From a checkpoint of a small transformer trained on Wikipedia.
Architecture: rotary positions, untied embeddings.
Each number is 50 + 12 x the weight over its row's rms, rounded and kept within 0 to 99. Layers, rows and columns count from 0. The size before them is the row's rms in percent of the matrix's.

# layer 6 MLP down, 160x448, rms 0.168, rows 0-124, columns 56-111
094:28 58 62 21 52 59 52 33 51 64 59 37 46 53 62 37 31 60 61 36 46 58 25 41 49 60 59 64 62 59 39 70 57 33 62 48 49 49 42 32 66 42 52 44 50 75 59 46 35 52 53 55 73 52 49 32
097:68 25 54 29 53 49 57 41 60 55 38 55 56 46 43 55 48 43 42 69 71 40 39 39 58 56 54 53 28 47 52 56 73 30 51 41 27 52 30 47 62 45 58 32 54 34 57 19 65 41 42 59 38 60 29 45
097:60 45 52 56 47 55 51 55 43 48 45 58 63 58 42 41 50 28 39 46 57 39 69 49 45 48 70 49 32 66 59 44 50 62 55 39 44 47 28 44 39 70 61 42 43 33 55 54 63 40 78 45 36 40 55 65
096:44 55 47 22 27 33 63 49 49 46 58 59 69 49 71 44 66 57 44 46 52 41 39 40 52 57 57 48 34 36 52 62 18 48 42 55 69 61 33 31 68 40 42 25 27 55 75 27 62 62 46 43 70 61 55 63
093:28 30 61 83 44 43 39 52 45 33 47 43 58 39 48 44 48 55 53 37 45 46 46 45 66 58 75 57 43 63 50 56 38 46 53 44 31 34 34 57 54 37 54 47 42 62 64 54 66 41 68 58 66 69 57 50
140:68 34 35 46 86 51 57 47 35 50 53 46 31 42 71 52 49 39 58 39 52 59 50 44 48 59 68 33 41 57 39 47 45 44 45 52 42 45 35 49 54 51 70 42 55 42 42 38 41 44 46 43 54 60 37 41
098:37 64 50 60 23 32 51 54 46 75 42 50 51 66 50 34 62 38 33 57 44 56 38 63 48 58 46 42 68 36 41 62 45 48 48 53 60 45 68 57 53 64 62 50 42 60 80 37 59 40 55 40 13 49 61 44
100:32 36 35 30 65 59 46 44 47 47 54 35 51 48 61 57 43 52 49 61 44 28 46 66 45 41 65 50 36 43 51 63 26 32 51 36 53 50 49 44 63 57 60 57 33 38 63 56 40 68 56 47 39 52 58 62
105:67 33 65 48 46 37 62 49 63 58 55 53 44 52 47 59 66 63 64 40 63 72 45 48 24 56 55 72 67 53 41 20 55 48 43 56 23 47 37 55 53 57 44 71 33 42 64 55 46 42 53 69 39 44 27 56
098:59 53 63 43 55 57 46 66 65 16 53 60 64 62 40 46 28 45 54 43 49 55 61 51 49 49 59 58 45 57 55 25 27 42 63 41 50 51 43 50 47 63 66 65 65 48 44 49 59 64 51 47 73 56 49 58
098:65 57 64 67 59 42 47 50 43 46 54 38 46 51 69 56 34 63 40 57 40 45 56 58 55 43 58 61 34 56 61 53 61 39 58 56 59 53 42 57 52 50 39 41 55 50 47 33 63 41 53 59 38 62 59 69
092:81 42 36 50 53 50 81 26 49 53 55 38 46 40 65 60 44 60 52 39 42 45 54 45 65 38 71 44 55 52 66 47 70 69 58 58 44 36 62 35 29 39 49 43 56 56 66 40 39 34 41 47 75 29 53 41
097:44 45 78 64 75 62 67 39 53 45 49 52 74 47 57 55 54 63 73 56 55 39 57 62 63 58 75 66 65 43 52 37 38 50 48 43 49 61 48 68 45 49 52 41 29 42 54 47 50 57 62 60 41 67 63 53
098:67 42 59 52 37 47 39 57 50 46 62 66 59 42 37 57 22 35 59 40 41 60 55 46 42 63 45 43 61 47 45 54 52 41 49 65 54 63 47 52 27 31 55 35 63 85 62 49 28 53 42 41 43 40 40 54
101:37 67 40 43 49 53 60 63 70 21 46 65 34 56 61 63 22 68 34 34 52 61 62 56 73 28 54 42 26 24 39 58 21 54 66 54 61 50 39 65 58 51 45 20 42 27 54 51 56 23 67 50 28 28 38 45
098:49 45 60 39 36 36 39 57 39 45 63 51 40 57 61 60 45 51 38 58 23 43 31 52 33 50 55 73 60 65 28 40 66 38 55 66 55 54 25 54 48 71 59 41 58 48 44 34 45 45 57 39 65 56 68 45
102:40 59 51 56 37 53 46 54 47 32 30 66 65 53 47 41 66 53 75 62 33 51 53 52 20 61 75 36 51 23 52 47 60 59 68 43 31 37 55 53 59 57 55 43 34 44 49 54 50 29 56 77 42 48 51 65
099:53 45 61 59 60 62 53 37 48 46 26 52 33 50 62 60 31 38 18 46 19 62 77 52 37 73 68 30 49 63 59 55 59 43 26 55 52 45 33 67 56 32 40 46 47 61 26 25 46 46 25 44 39 33 43 44
102:69 39 60 51 65 59 48 54 66 76 43 56 34 47 42 34 56 44 39 55 46 51 54 50 45 55 70 55 39 27 16 44 37 37 54 54 66 56 54 74 47 38 48 67 48 33 57 32 46 52 59 40 49 37 40 51
098:45 55 40 53 43 53 34 56 55 34 41 59 57 43 37 22 54 51 55 44 30 56 34 59 32 45 54 36 41 75 71 50 64 68 71 27 53 46 46 71 42 42 34 33 28 48 55 60 53 72 52 46 58 58 70 46
102:61 50 42 35 51 51 32 50 77 56 59 60 55 31 59 50 63 61 53 68 41 36 36 52 36 51 57 53 51 44 51 51 79 50 58 58 28 55 53 63 65 55 58 71 49 38 41 28 52 53 46 52 58 51 56 54
096:48 49 63 68 67 64 53 61 54 54 40 46 49 47 62 49 38 48 69 35 61 50 42 32 66 66 50 68 47 27 64 64 40 46 83 44 89 56 49 43 58 57 66 61 41 41 43 52 40 57 59 37 41 51 64 53
110:39 45 65 40 56 37 40 62 52 64 54 42 32 67 29 49 42 72 55 66 36 71 64 47 46 46 46 52 42 38 42 35 25 40 54 57 62 48 58 38 67 59 70 35 14 33 42 35 43 48 81 51 51 46 59 68
101:37 47 58 52 60 62 55 30 50 55 37 34 45 40 75 56 62 45 63 36 55 45 28 54 37 35 44 44 43 52 55 58 67 42 56 42 57 65 33 40 44 53 39 53 33 55 32 34 60 66 30 42 53 52 58 57
097:39 50 44 59 54 73 48 47 52 60 56 48 59 46 45 43 51 43 71 47 46 45 35 46 51 50 44 73 24 48 43 53 47 49 48 35 48 50 61 47 59 50 71 65 43 32 43 33 56 46 49 52 46 54 42 40
096:67 40 68 59 47 72 42 37 76 65 51 42 42 58 37 65 78 49 52 61 33 49 48 54 35 35 40 39 66 41 31 32 43 35 69 54 71 49 33 76 27 38 51 29 54 43 29 31 34 36 65 48 53 54 42 55
097:38 57 19 49 42 54 50 59 49 61 36 49 57 69 32 49 45 48 61 30 73 58 62 59 48 49 48 54 57 53 49 37 33 50 46 49 57 45 42 59 48 55 56 49 57 44 53 58 62 26 58 66 54 47 50 56
106:61 73 74 53 57 50 48 52 79 59 40 68 54 76 43 42 54 55 44 73 27 74 58 46 38 47 49 46 65 61 65 43 54 58 40 47 51 26 51 55 79 46 35 36 53 61 56 70 63 67 60 40 47 54 51 56
096:62 32 49 70 55 47 64 46 40 27 55 48 45 42 43 52 38 85 39 60 52 74 62 69 49 65 54 50 43 69 73 58 59 50 45 61 42 41 33 46 45 41 42 51 62 50 45 42 64 34 36 40 46 64 63 74
097:71 59 43 29 54 54 48 44 57 49 43 47 69 55 68 62 51 49 49 31 47 56 39 59 56 49 68 39 44 49 53 47 33 63 47 57 49 46 50 32 62 39 51 50 52 42 52 59 43 62 51 35 23 30 61 50
095:41 34 41 58 66 39 58 56 39 44 47 62 69 47 41 45 66 69 51 40 66 56 48 36 40 67 46 54 54 74 44 38 53 67 46 60 44 58 56 47 55 52 51 70 75 60 15 56 48 56 77 60 39 56 29 38
096:49 62 55 69 62 54 63 65 28 69 56 62 60 78 48 63 41 50 33 34 44 56 50 38 53 45 38 47 59 41 41 58 44 51 73 69 60 57 56 61 51 54 58 52 39 33 15 29 50 55 57 61 57 51 48 62
091:37 61 70 47 37 36 55 56 52 56 41 69 31 43 57 45 63 38 31 63 38 46 81 51 38 41 54 68 66 39 73 61 43 58 55 41 79 67 53 57 34 53 60 66 46 64 66 50 47 44 35 43 35 46 49 49
098:52 60 44 55 51 42 41 49 39 52 36 73 50 48 54 36 30 38 45 61 65 35 46 40 33 41 41 44 53 58 37 44 49 62 49 57 36 44 56 43 49 57 54 68 43 55 64 25 49 35 35 51 49 51 34 65
095:40 52 28 65 54 46 39 55 40 60 63 49 46 51 50 35 42 74 38 76 38 34 64 56 36 26 39 29 34 55 53 52 34 44 41 76 46 57 46 30 54 60 66 32 58 64 37 50 59 61 47 53 61 55 60 54
097:44 38 70 49 66 63 62 59 38 69 47 42 36 60 40 44 50 60 43 52 36 43 60 55 59 33 61 34 63 51 53 44 45 38 48 47 51 60 72 38 64 48 63 43 74 36 51 42 70 51 56 40 60 57 70 46
098:48 56 41 47 39 52 61 43 38 50 53 47 54 61 59 61 33 65 38 47 44 45 58 42 66 51 55 52 51 59 50 44 47 53 46 56 45 38 50 37 75 44 44 45 45 64 52 37 64 59 49 48 67 44 67 49
097:39 55 56 34 64 39 33 27 71 44 55 58 28 54 53 51 65 38 46 50 73 49 53 49 46 51 52 55 45 41 35 37 32 40 46 50 37 58 48 61 55 38 56 45 42 46 45 52 48 16 35 55 60 46 54 66
103:77 57 72 44 49 35 53 46 54 61 63 49 38 61 28 73 57 39 60 53 69 57 57 63 43 62 54 55 50 36 46 77 54 53 48 43 61 36 42 41 65 41 32 39 41 55 69 60 31 35 63 70 54 54 35 64
099:71 32 45 40 53 55 63 63 65 33 35 46 53 27 53 43 48 43 41 59 46 59 53 40 45 39 37 60 53 48 40 56 44 55 27 35 41 54 51 71 43 47 30 23 70 65 40 45 49 57 63 41 46 24 41 38
109:57 54 31 54 82 28 61 48 60 65 36 41 44 47 54 61 55 46 62 77 56 37 48 51 68 36 60 43 68 49 45 68 58 54 60 51 59 50 51 65 53 38 49 54 42 56 71 47 55 50 30 67 24 39 58 56
111:62 43 50 55 22 51 60 41 61 45 41 62 46 52 46 48 52 61 39 35 37 45 61 37 52 76 26 53 53 24 25 52 42 42 52 45 42 61 63 36 36 56 60 45 64 78 50 49 39 63 48 65 47 47 53 58
089:44 38 53 42 61 42 49 58 72 59 50 23 40 60 56 43 47 43 67 35 58 42 50 80 52 45 47 69 57 38 54 54 55 41 69 67 41 47 40 37 57 49 61 50 45 51 56 32 44 65 52 45 45 17 26 52
099:50 59 58 38 37 40 35 40 29 51 55 33 40 26 51 70 53 52 63 47 43 34 54 61 57 41 59 61 44 60 42 63 33 48 33 45 38 68 44 41 55 46 65 64 61 49 41 48 59 54 35 45 51 36 41 44
105:49 57 69 54 64 74 58 62 40 47 44 37 50 53 47 62 56 46 49 53 49 66 57 60 49 50 47 57 70 49 44 49 60 68 25 58 75 37 78 37 30 41 33 47 46 52 59 44 56 50 53 42 49 34 64 56
105:47 55 70 30 34 43 62 41 65 53 66 43 54 54 18 48 56 33 32 44 52 61 54 43 32 55 46 51 45 76 50 45 52 70 60 57 39 26 74 50 62 55 38 65 49 57 82 59 50 50 60 25 36 29 64 38
101:55 47 54 60 62 55 62 64 49 28 62 28 44 55 32 38 73 71 49 65 57 40 71 56 65 54 41 56 39 28 51 44 62 48 55 43 51 32 70 51 34 62 21 56 40 51 45 51 51 45 46 61 28 61 53 53
100:40 56 31 35 48 54 49 37 39 41 63 50 79 37 50 43 64 57 70 40 51 45 39 71 44 62 50 64 56 59 44 61 33 59 44 55 46 56 51 53 55 71 46 43 41 44 50 46 53 59 62 46 67 46 52 39
103:56 41 54 63 43 35 34 69 53 59 46 62 45 61 26 52 32 40 60 50 52 64 41 73 48 51 66 60 53 36 60 51 66 43 39 80 77 26 70 52 47 29 45 49 48 39 49 44 54 66 37 55 40 47 64 64
096:56 54 68 49 48 51 52 52 51 49 52 39 59 37 43 45 66 58 57 36 40 63 59 43 53 45 52 51 31 37 34 62 58 56 47 58 52 45 64 53 75 35 22 49 56 56 66 60 55 50 64 58 30 65 36 57
097:39 39 55 37 28 48 22 47 51 64 41 55 50 66 32 53 67 53 57 35 68 54 56 45 48 61 51 50 45 47 42 42 40 51 34 46 52 23 64 41 60 36 40 48 51 37 24 45 42 50 70 49 48 48 63 53
094:57 29 68 47 55 47 52 60 57 30 48 61 61 37 60 45 61 56 48 68 53 46 64 49 33 44 46 72 29 44 41 54 65 62 62 30 38 40 52 52 33 43 53 64 52 35 61 61 49 62 43 42 48 31 49 53
096:46 25 53 79 48 48 43 57 49 44 54 52 31 55 49 59 37 57 45 41 74 41 56 23 44 44 35 54 50 59 49 38 63 55 37 59 69 44 44 55 58 38 51 42 43 35 55 47 65 57 40 65 51 67 42 42
107:35 71 67 47 37 53 27 61 57 39 41 58 66 64 63 13 41 71 30 63 34 60 56 53 57 59 43 39 57 56 51 39 33 56 60 60 29 54 59 39 43 41 47 50 56 50 65 43 63 44 34 55 61 57 43 61
097:32 72 81 65 65 61 54 44 52 52 62 47 49 65 54 63 43 42 44 45 50 56 28 52 36 16 53 57 64 68 51 66 46 65 60 39 41 38 74 37 44 64 45 49 57 50 51 55 59 39 49 45 58 39 60 54
103:54 57 52 57 35 57 43 39 65 62 55 46 38 77 48 49 44 62 15 39 36 46 55 57 50 33 57 50 41 63 47 54 68 53 55 57 51 49 51 55 67 41 57 39 49 57 49 60 41 68 50 40 53 54 25 79
102:65 54 54 66 46 45 58 62 47 49 41 50 53 67 77 50 63 47 66 49 53 56 48 54 60 36 61 28 30 47 35 44 52 41 49 60 40 26 65 47 60 51 58 53 55 60 54 46 39 48 41 56 59 33 47 53
099:74 60 55 60 47 59 40 30 36 60 74 47 54 50 58 39 50 67 55 60 34 43 35 80 67 40 50 32 37 47 50 34 56 63 37 25 75 55 34 43 36 69 50 39 44 55 57 70 56 62 37 41 64 38 52 60
096:51 59 63 55 81 46 79 30 56 33 52 26 71 54 66 43 56 56 51 53 64 43 53 59 67 46 63 65 51 54 62 65 47 49 39 44 59 52 60 48 48 43 46 40 67 50 62 67 43 59 44 35 44 59 61 46
098:34 62 31 43 59 61 43 47 41 57 79 57 57 59 52 56 43 38 78 64 40 55 57 60 37 46 42 24 52 34 53 38 53 40 54 74 48 56 61 56 51 61 63 68 58 59 34 45 57 49 50 58 46 57 53 68
098:57 49 62 42 67 53 45 39 40 56 56 48 56 54 26 17 67 47 47 37 61 57 52 71 34 60 38 65 19 49 41 41 55 37 58 44 65 57 52 48 53 28 47 46 66 48 46 48 32 46 35 47 47 67 36 37
100:35 63 36 40 39 58 37 40 42 56 45 74 55 61 58 73 58 35 47 50 77 60 61 44 44 61 48 54 41 39 30 46 56 54 67 48 63 58 50 43 56 56 32 41 50 81 59 61 63 75 34 38 53 41 58 52
095:33 54 79 49 30 39 40 43 47 69 39 43 53 43 45 41 39 50 40 49 45 48 41 65 66 59 59 51 30 50 40 70 51 38 49 45 41 42 47 39 40 18 47 38 65 49 61 54 60 59 54 51 47 30 60 68
090:70 58 48 60 57 41 45 46 40 56 63 44 51 56 56 42 56 52 59 37 48 74 34 56 56 38 38 78 52 62 51 41 53 55 41 61 32 49 60 32 52 49 53 71 74 43 39 69 66 38 47 65 40 62 32 39
096:27 36 61 41 45 26 53 65 59 57 61 66 46 46 45 43 31 33 31 39 07 35 58 65 52 34 54 73 52 66 36 58 23 49 45 49 44 41 37 56 35 57 43 75 33 23 39 42 32 39 69 55 58 50 65 26
097:61 63 34 44 68 36 60 60 47 51 55 60 27 42 30 35 56 59 61 58 43 45 43 68 35 32 54 54 54 38 47 62 37 54 57 59 46 61 50 39 62 55 34 43 52 48 19 75 43 61 62 54 71 46 47 26
104:34 54 47 48 31 50 51 56 57 36 61 33 51 54 41 62 65 52 52 40 53 33 44 53 43 58 38 56 47 48 35 57 40 52 63 53 50 62 46 68 41 47 40 38 26 20 45 67 34 57 70 67 67 56 45 46
105:66 18 59 60 39 74 53 60 60 48 42 40 52 54 40 33 36 61 62 31 52 54 61 51 68 61 46 65 43 48 59 52 63 37 58 41 51 47 41 53 42 65 36 46 52 47 43 50 72 57 39 66 51 39 47 45
102:61 45 65 47 34 34 52 46 69 73 50 30 44 46 56 39 31 57 60 48 52 60 36 40 49 72 37 39 63 37 63 24 24 45 59 42 50 23 45 37 52 58 37 44 58 57 45 31 37 43 38 34 40 49 60 55
102:61 49 40 41 52 23 63 71 42 48 60 58 39 39 60 46 53 45 45 56 53 66 47 53 62 47 52 52 44 43 59 30 40 32 53 53 63 57 50 43 32 34 51 57 62 48 67 44 54 34 56 66 27 61 65 59
102:46 54 57 41 36 46 42 52 75 53 47 21 61 45 28 42 41 61 46 49 66 44 49 47 74 49 75 50 42 56 52 38 76 28 34 65 72 49 55 52 44 41 45 53 39 37 49 64 48 71 42 41 68 48 64 45
102:12 60 54 40 43 76 58 35 21 45 55 55 52 52 68 67 35 52 57 65 69 50 29 44 53 57 32 55 45 52 52 55 54 57 63 55 45 43 50 62 43 51 36 54 59 62 49 48 52 51 44 61 46 42 60 45
100:44 37 52 77 42 48 41 51 54 63 31 51 52 42 52 41 59 51 60 32 43 46 45 52 60 49 39 50 71 54 52 44 75 68 49 53 59 50 42 55 71 29 55 72 59 57 73 33 30 46 59 58 53 40 41 26
095:61 61 38 56 52 57 54 55 50 58 33 48 49 42 58 51 50 54 51 42 55 65 25 23 60 59 56 69 36 40 50 48 53 56 52 50 48 33 67 58 50 69 63 35 37 67 84 55 47 36 51 73 61 76 45 45
128:69 63 65 37 29 55 51 31 75 74 47 65 66 54 47 66 53 41 29 39 41 61 60 39 80 36 47 66 59 49 76 42 44 45 54 63 58 58 49 48 48 50 54 41 32 52 69 29 40 36 50 30 43 43 52 75
104:39 52 48 61 41 54 44 69 52 48 26 70 48 43 40 29 76 45 48 53 40 62 47 34 73 47 49 67 60 43 49 52 47 43 60 46 45 61 47 59 58 65 24 84 54 61 41 48 56 53 28 40 54 49 38 31
095:54 41 60 44 45 57 45 65 29 50 48 47 46 48 61 58 34 56 43 53 57 62 42 37 61 60 52 39 45 64 64 51 58 26 59 52 38 58 47 58 54 66 61 54 58 69 60 39 82 53 53 40 52 48 47 41
098:69 57 47 49 37 41 51 44 44 40 61 39 61 35 40 46 59 81 68 53 49 58 42 59 55 52 58 65 34 44 37 33 47 32 65 57 61 39 68 46 45 56 49 57 58 40 40 69 39 57 35 36 57 62 62 46
097:46 50 58 73 44 52 24 57 42 63 70 29 56 65 43 62 38 42 68 55 59 31 61 45 47 51 60 58 27 47 48 77 65 73 56 54 37 67 52 54 62 37 35 59 57 59 39 46 57 45 57 38 53 65 48 67
095:53 30 48 62 67 35 30 67 35 44 44 44 31 38 64 38 62 69 67 53 30 54 48 48 54 74 44 80 53 71 51 44 50 51 65 38 41 71 54 71 46 49 54 81 31 67 70 51 70 67 58 45 72 38 25 36
104:58 70 23 56 62 50 45 59 41 36 68 57 69 57 47 39 41 67 27 31 58 49 44 22 66 55 49 42 56 47 48 52 58 50 27 53 51 51 63 46 44 48 33 37 36 41 49 45 51 64 52 30 36 86 36 42
096:43 52 43 49 45 56 44 74 67 48 34 64 53 56 36 53 70 38 25 49 63 44 48 61 53 74 45 50 51 60 39 63 63 35 26 52 57 56 46 65 69 51 48 54 59 57 72 67 55 46 51 43 38 55 37 64
113:69 58 59 58 26 30 65 73 51 49 47 60 61 59 48 64 57 26 50 62 49 60 76 37 37 59 39 47 51 72 40 48 65 64 56 67 45 46 39 47 66 64 51 60 45 50 45 43 67 71 29 31 33 54 40 39
097:52 37 59 47 76 34 60 36 54 65 54 50 62 33 39 73 57 64 58 58 64 44 50 66 62 50 41 33 22 41 64 56 42 51 42 61 68 49 51 45 51 55 53 44 45 53 49 55 71 44 41 62 38 51 67 41
105:41 48 43 43 42 48 54 67 34 45 45 22 56 32 54 46 42 50 46 44 37 45 58 26 39 62 43 53 43 55 59 71 61 30 49 36 47 79 48 43 64 53 55 46 55 41 49 49 38 53 37 55 52 64 44 38
107:52 44 48 51 67 57 58 49 55 55 49 41 47 56 51 70 71 67 31 51 50 62 49 53 59 43 29 65 59 55 51 59 70 64 49 55 53 34 54 59 46 49 41 38 90 51 48 59 44 54 58 42 44 48 63 51
095:52 55 44 66 39 71 42 67 53 30 56 56 63 54 59 25 44 64 38 52 23 62 67 34 36 56 65 39 47 14 46 57 48 57 75 65 61 33 43 56 61 53 41 77 39 48 31 30 53 22 63 59 46 40 45 43
120:42 41 70 40 55 35 46 29 46 64 40 52 37 46 67 56 60 60 92 53 36 55 44 50 45 56 44 45 45 37 48 46 63 18 58 30 49 67 33 37 61 46 38 52 39 52 41 41 61 52 43 53 50 51 41 58
096:37 46 68 78 49 44 45 74 24 59 51 64 70 57 65 59 37 53 64 51 63 67 40 56 55 42 47 59 45 49 54 67 55 36 40 36 60 50 71 62 48 64 58 44 50 61 47 46 71 64 15 57 48 52 48 42
095:36 74 54 49 49 66 52 61 64 12 63 47 50 39 57 24 73 47 55 46 42 60 36 51 44 40 54 26 68 58 48 38 39 56 49 69 50 35 42 38 35 71 44 49 58 65 51 36 44 43 54 43 59 54 37 41
103:37 25 64 48 51 42 55 49 34 61 40 46 48 53 43 49 34 52 64 58 42 68 53 57 32 43 36 40 58 73 35 32 49 61 75 54 73 34 68 38 65 63 72 33 41 40 54 33 57 35 47 29 47 59 68 67
100:40 50 40 29 37 68 26 54 38 33 56 66 71 53 52 59 64 31 53 39 64 65 61 29 42 55 46 49 62 48 44 36 75 37 52 44 47 51 26 37 60 72 47 75 80 45 63 51 62 59 57 57 75 65 51 50
107:59 53 57 51 50 67 64 53 63 64 51 41 46 29 53 29 51 36 29 54 40 43 63 45 40 49 52 32 65 56 62 55 46 47 56 56 39 55 52 53 64 56 61 62 45 50 43 40 54 47 44 35 28 38 63 60
096:55 31 57 39 34 50 55 62 39 34 44 50 32 42 38 47 48 48 51 46 39 62 58 59 61 50 34 66 39 61 36 51 45 58 55 51 41 52 34 60 46 51 35 45 40 65 59 64 30 55 54 43 39 85 68 76
103:57 41 61 41 36 47 39 63 45 62 41 67 55 58 39 58 50 59 59 72 35 64 70 54 56 52 48 52 46 65 68 45 41 56 36 53 38 36 47 51 66 54 60 45 65 48 57 46 44 52 54 29 51 46 73 69
103:66 63 65 48 28 53 45 40 65 46 47 60 46 35 47 22 37 44 71 36 58 51 32 68 40 40 62 65 64 45 77 63 59 37 66 68 40 51 38 62 28 54 56 72 38 41 56 51 43 36 43 52 56 57 43 45
098:51 53 31 48 50 39 34 66 43 49 55 55 50 68 32 34 56 67 54 57 56 54 61 45 52 42 46 31 52 49 72 41 52 61 59 69 50 61 34 63 33 51 46 82 47 44 44 63 30 37 47 41 51 50 49 45
092:36 55 36 63 46 42 49 53 66 46 37 47 35 54 40 53 39 43 51 51 37 51 33 61 57 72 34 73 39 22 44 34 58 48 61 41 30 60 54 54 27 32 58 22 51 60 27 29 58 39 46 69 65 50 49 54
098:70 32 60 53 68 77 65 70 41 45 40 29 46 44 51 54 60 50 55 36 64 64 42 56 31 50 60 62 50 51 76 74 49 34 35 56 45 63 51 57 35 41 49 59 70 47 58 53 48 45 59 28 54 28 59 41
097:70 41 58 46 49 62 49 37 62 51 57 38 77 57 50 55 52 38 48 64 44 31 31 61 46 50 30 62 39 59 51 66 48 42 66 51 57 45 52 38 66 59 42 64 66 45 61 53 46 65 59 51 32 60 56 51
099:46 49 52 36 41 51 35 44 40 49 58 39 54 35 46 56 50 38 59 41 60 37 46 60 53 42 41 46 64 54 38 45 36 31 51 36 28 74 64 52 32 58 39 46 69 40 56 54 53 33 49 54 32 35 42 58
091:57 29 57 54 45 48 56 50 44 70 48 57 43 60 35 52 48 34 56 34 62 47 48 78 30 53 57 68 46 50 54 52 46 49 44 57 76 39 58 66 71 57 45 46 49 41 50 47 40 49 25 58 69 74 58 64
102:49 44 53 55 41 44 46 51 46 53 42 46 63 55 34 47 59 28 47 58 33 58 48 26 47 31 92 55 36 45 65 56 31 39 58 63 50 54 53 79 57 59 52 64 45 25 80 58 76 57 71 49 57 35 25 32
096:56 56 57 40 71 45 50 40 59 46 71 65 65 67 64 54 30 33 28 48 32 54 60 49 54 46 71 42 48 55 62 54 49 58 40 30 80 60 32 46 66 40 56 56 64 48 54 40 73 37 48 75 63 73 40 45
098:54 21 47 50 59 55 23 64 47 61 67 43 46 58 37 53 56 41 55 53 53 68 65 64 58 36 77 53 50 49 47 28 34 46 46 48 65 63 50 43 55 58 29 31 61 57 44 61 40 63 48 44 52 45 64 43
098:53 60 49 53 29 53 29 49 59 71 55 48 62 61 48 35 17 50 57 41 36 65 68 59 43 48 33 31 52 49 45 46 33 54 60 52 37 40 20 43 69 53 52 35 49 50 48 30 63 59 56 65 46 38 51 50
103:42 43 47 48 45 70 48 44 53 46 54 49 55 39 62 58 42 43 48 63 54 62 32 41 46 64 52 49 63 36 48 62 54 53 41 45 34 57 49 56 64 50 50 60 60 56 36 38 67 51 55 58 52 32 54 47
101:38 41 13 49 33 29 70 54 53 45 58 59 60 77 42 45 45 58 42 61 60 58 53 61 27 38 54 51 48 49 63 33 58 66 41 48 59 47 63 28 31 52 51 48 42 49 44 44 37 77 24 49 59 85 51 45
101:44 40 59 34 42 41 42 44 37 31 69 56 30 41 46 42 73 26 58 58 54 51 44 51 49 54 47 45 53 51 63 67 22 47 43 52 72 55 44 53 55 47 60 39 50 66 59 58 33 87 32 60 41 53 46 46
099:61 29 46 46 57 47 51 45 48 57 36 43 53 41 49 38 62 63 27 34 72 39 42 58 26 33 59 41 65 50 36 65 49 56 56 52 65 64 75 45 42 63 45 52 56 24 72 41 44 82 67 60 48 55 45 33
106:47 48 55 34 45 50 49 76 54 64 53 60 38 52 38 47 55 38 25 51 49 56 39 40 33 44 42 42 48 62 71 39 39 52 42 34 70 66 60 46 49 49 52 60 63 31 25 38 47 41 65 54 39 60 51 35
099:42 48 51 50 42 39 62 52 55 43 61 55 29 34 51 49 51 59 43 47 61 38 53 66 47 84 44 49 21 28 52 60 37 35 55 56 54 43 65 26 55 44 64 40 27 60 45 37 67 64 50 51 49 34 64 60
100:39 68 43 48 58 49 41 52 70 49 56 58 47 41 43 81 26 41 50 42 57 67 41 45 37 29 56 56 43 48 43 29 41 47 73 46 45 49 33 43 46 33 57 59 50 41 48 46 55 47 50 34 61 56 41 68
100:51 46 42 55 53 61 39 36 64 40 49 57 64 42 58 57 35 45 43 45 58 46 52 51 47 62 49 67 29 35 55 44 32 45 54 21 52 28 49 78 61 44 43 58 36 61 54 66 61 48 58 40 68 65 45 32
098:60 50 45 39 46 50 54 31 72 42 31 46 58 51 32 39 25 19 37 53 56 54 42 48 60 60 64 61 59 49 35 61 30 39 69 35 29 60 36 63 20 44 48 60 77 62 49 64 58 38 30 44 35 39 58 37
098:51 67 31 45 46 49 65 35 53 51 68 48 32 43 68 46 46 58 57 62 64 38 33 39 32 73 39 59 33 49 48 67 52 54 37 67 43 34 51 74 49 54 40 40 63 56 39 58 65 58 43 42 44 62 76 64
098:63 42 21 65 43 68 38 49 76 60 64 47 48 41 56 43 52 48 38 39 51 51 57 56 42 34 45 67 46 58 48 64 56 56 54 60 27 44 51 57 58 12 37 62 38 66 70 37 15 47 53 45 44 54 38 50
098:36 31 29 44 48 51 58 40 58 50 64 66 66 70 50 62 42 23 47 58 75 42 53 34 39 52 50 45 39 56 47 57 32 76 56 61 62 56 48 62 50 49 55 36 52 48 37 62 26 51 56 69 67 45 53 39
105:51 47 67 47 59 45 45 52 33 61 58 55 36 70 62 61 50 66 36 47 34 56 62 44 33 51 54 60 54 61 42 46 36 61 74 73 17 61 39 33 66 41 83 42 50 41 56 60 54 57 44 42 43 63 51 40
125:50 47 48 58 43 54 45 51 54 47 81 62 71 59 37 20 61 55 11 73 30 47 43 47 48 60 47 35 60 58 60 48 67 38 64 42 26 48 52 59 68 52 41 31 41 56 63 51 69 61 52 38 44 48 68 66
100:48 77 61 69 53 55 37 48 69 44 37 64 24 56 36 51 51 47 28 53 54 50 30 73 26 61 58 34 51 19 59 64 60 57 41 37 67 49 69 83 30 45 31 48 51 52 60 53 44 68 36 45 72 37 49 47
136:48 45 55 56 63 44 33 73 55 47 24 56 53 56 39 44 27 35 14 67 65 53 61 39 42 41 38 48 59 43 41 60 43 76 35 62 38 57 53 47 50 49 28 46 51 63 56 38 33 50 67 76 58 40 42 57
096:48 45 56 41 59 26 64 29 57 55 57 52 60 69 24 47 50 65 58 42 54 40 75 65 59 62 81 34 46 27 47 34 44 29 52 35 43 43 45 40 45 61 58 49 45 71 32 59 56 44 53 41 49 40 58 63
094:39 35 51 60 54 49 34 49 65 34 56 58 40 61 37 51 45 54 42 52 40 48 37 45 61 65 45 36 49 53 38 44 42 20 37 54 72 36 66 38 72 54 38 65 53 50 64 54 37 53 33 63 65 47 50 55
098:64 54 36 58 60 57 59 52 64 44 53 56 55 57 17 51 68 65 39 63 31 73 60 53 37 55 22 72 60 35 82 55 52 63 40 51 54 49 33 63 50 30 68 59 43 50 35 30 61 28 64 43 37 71 38 80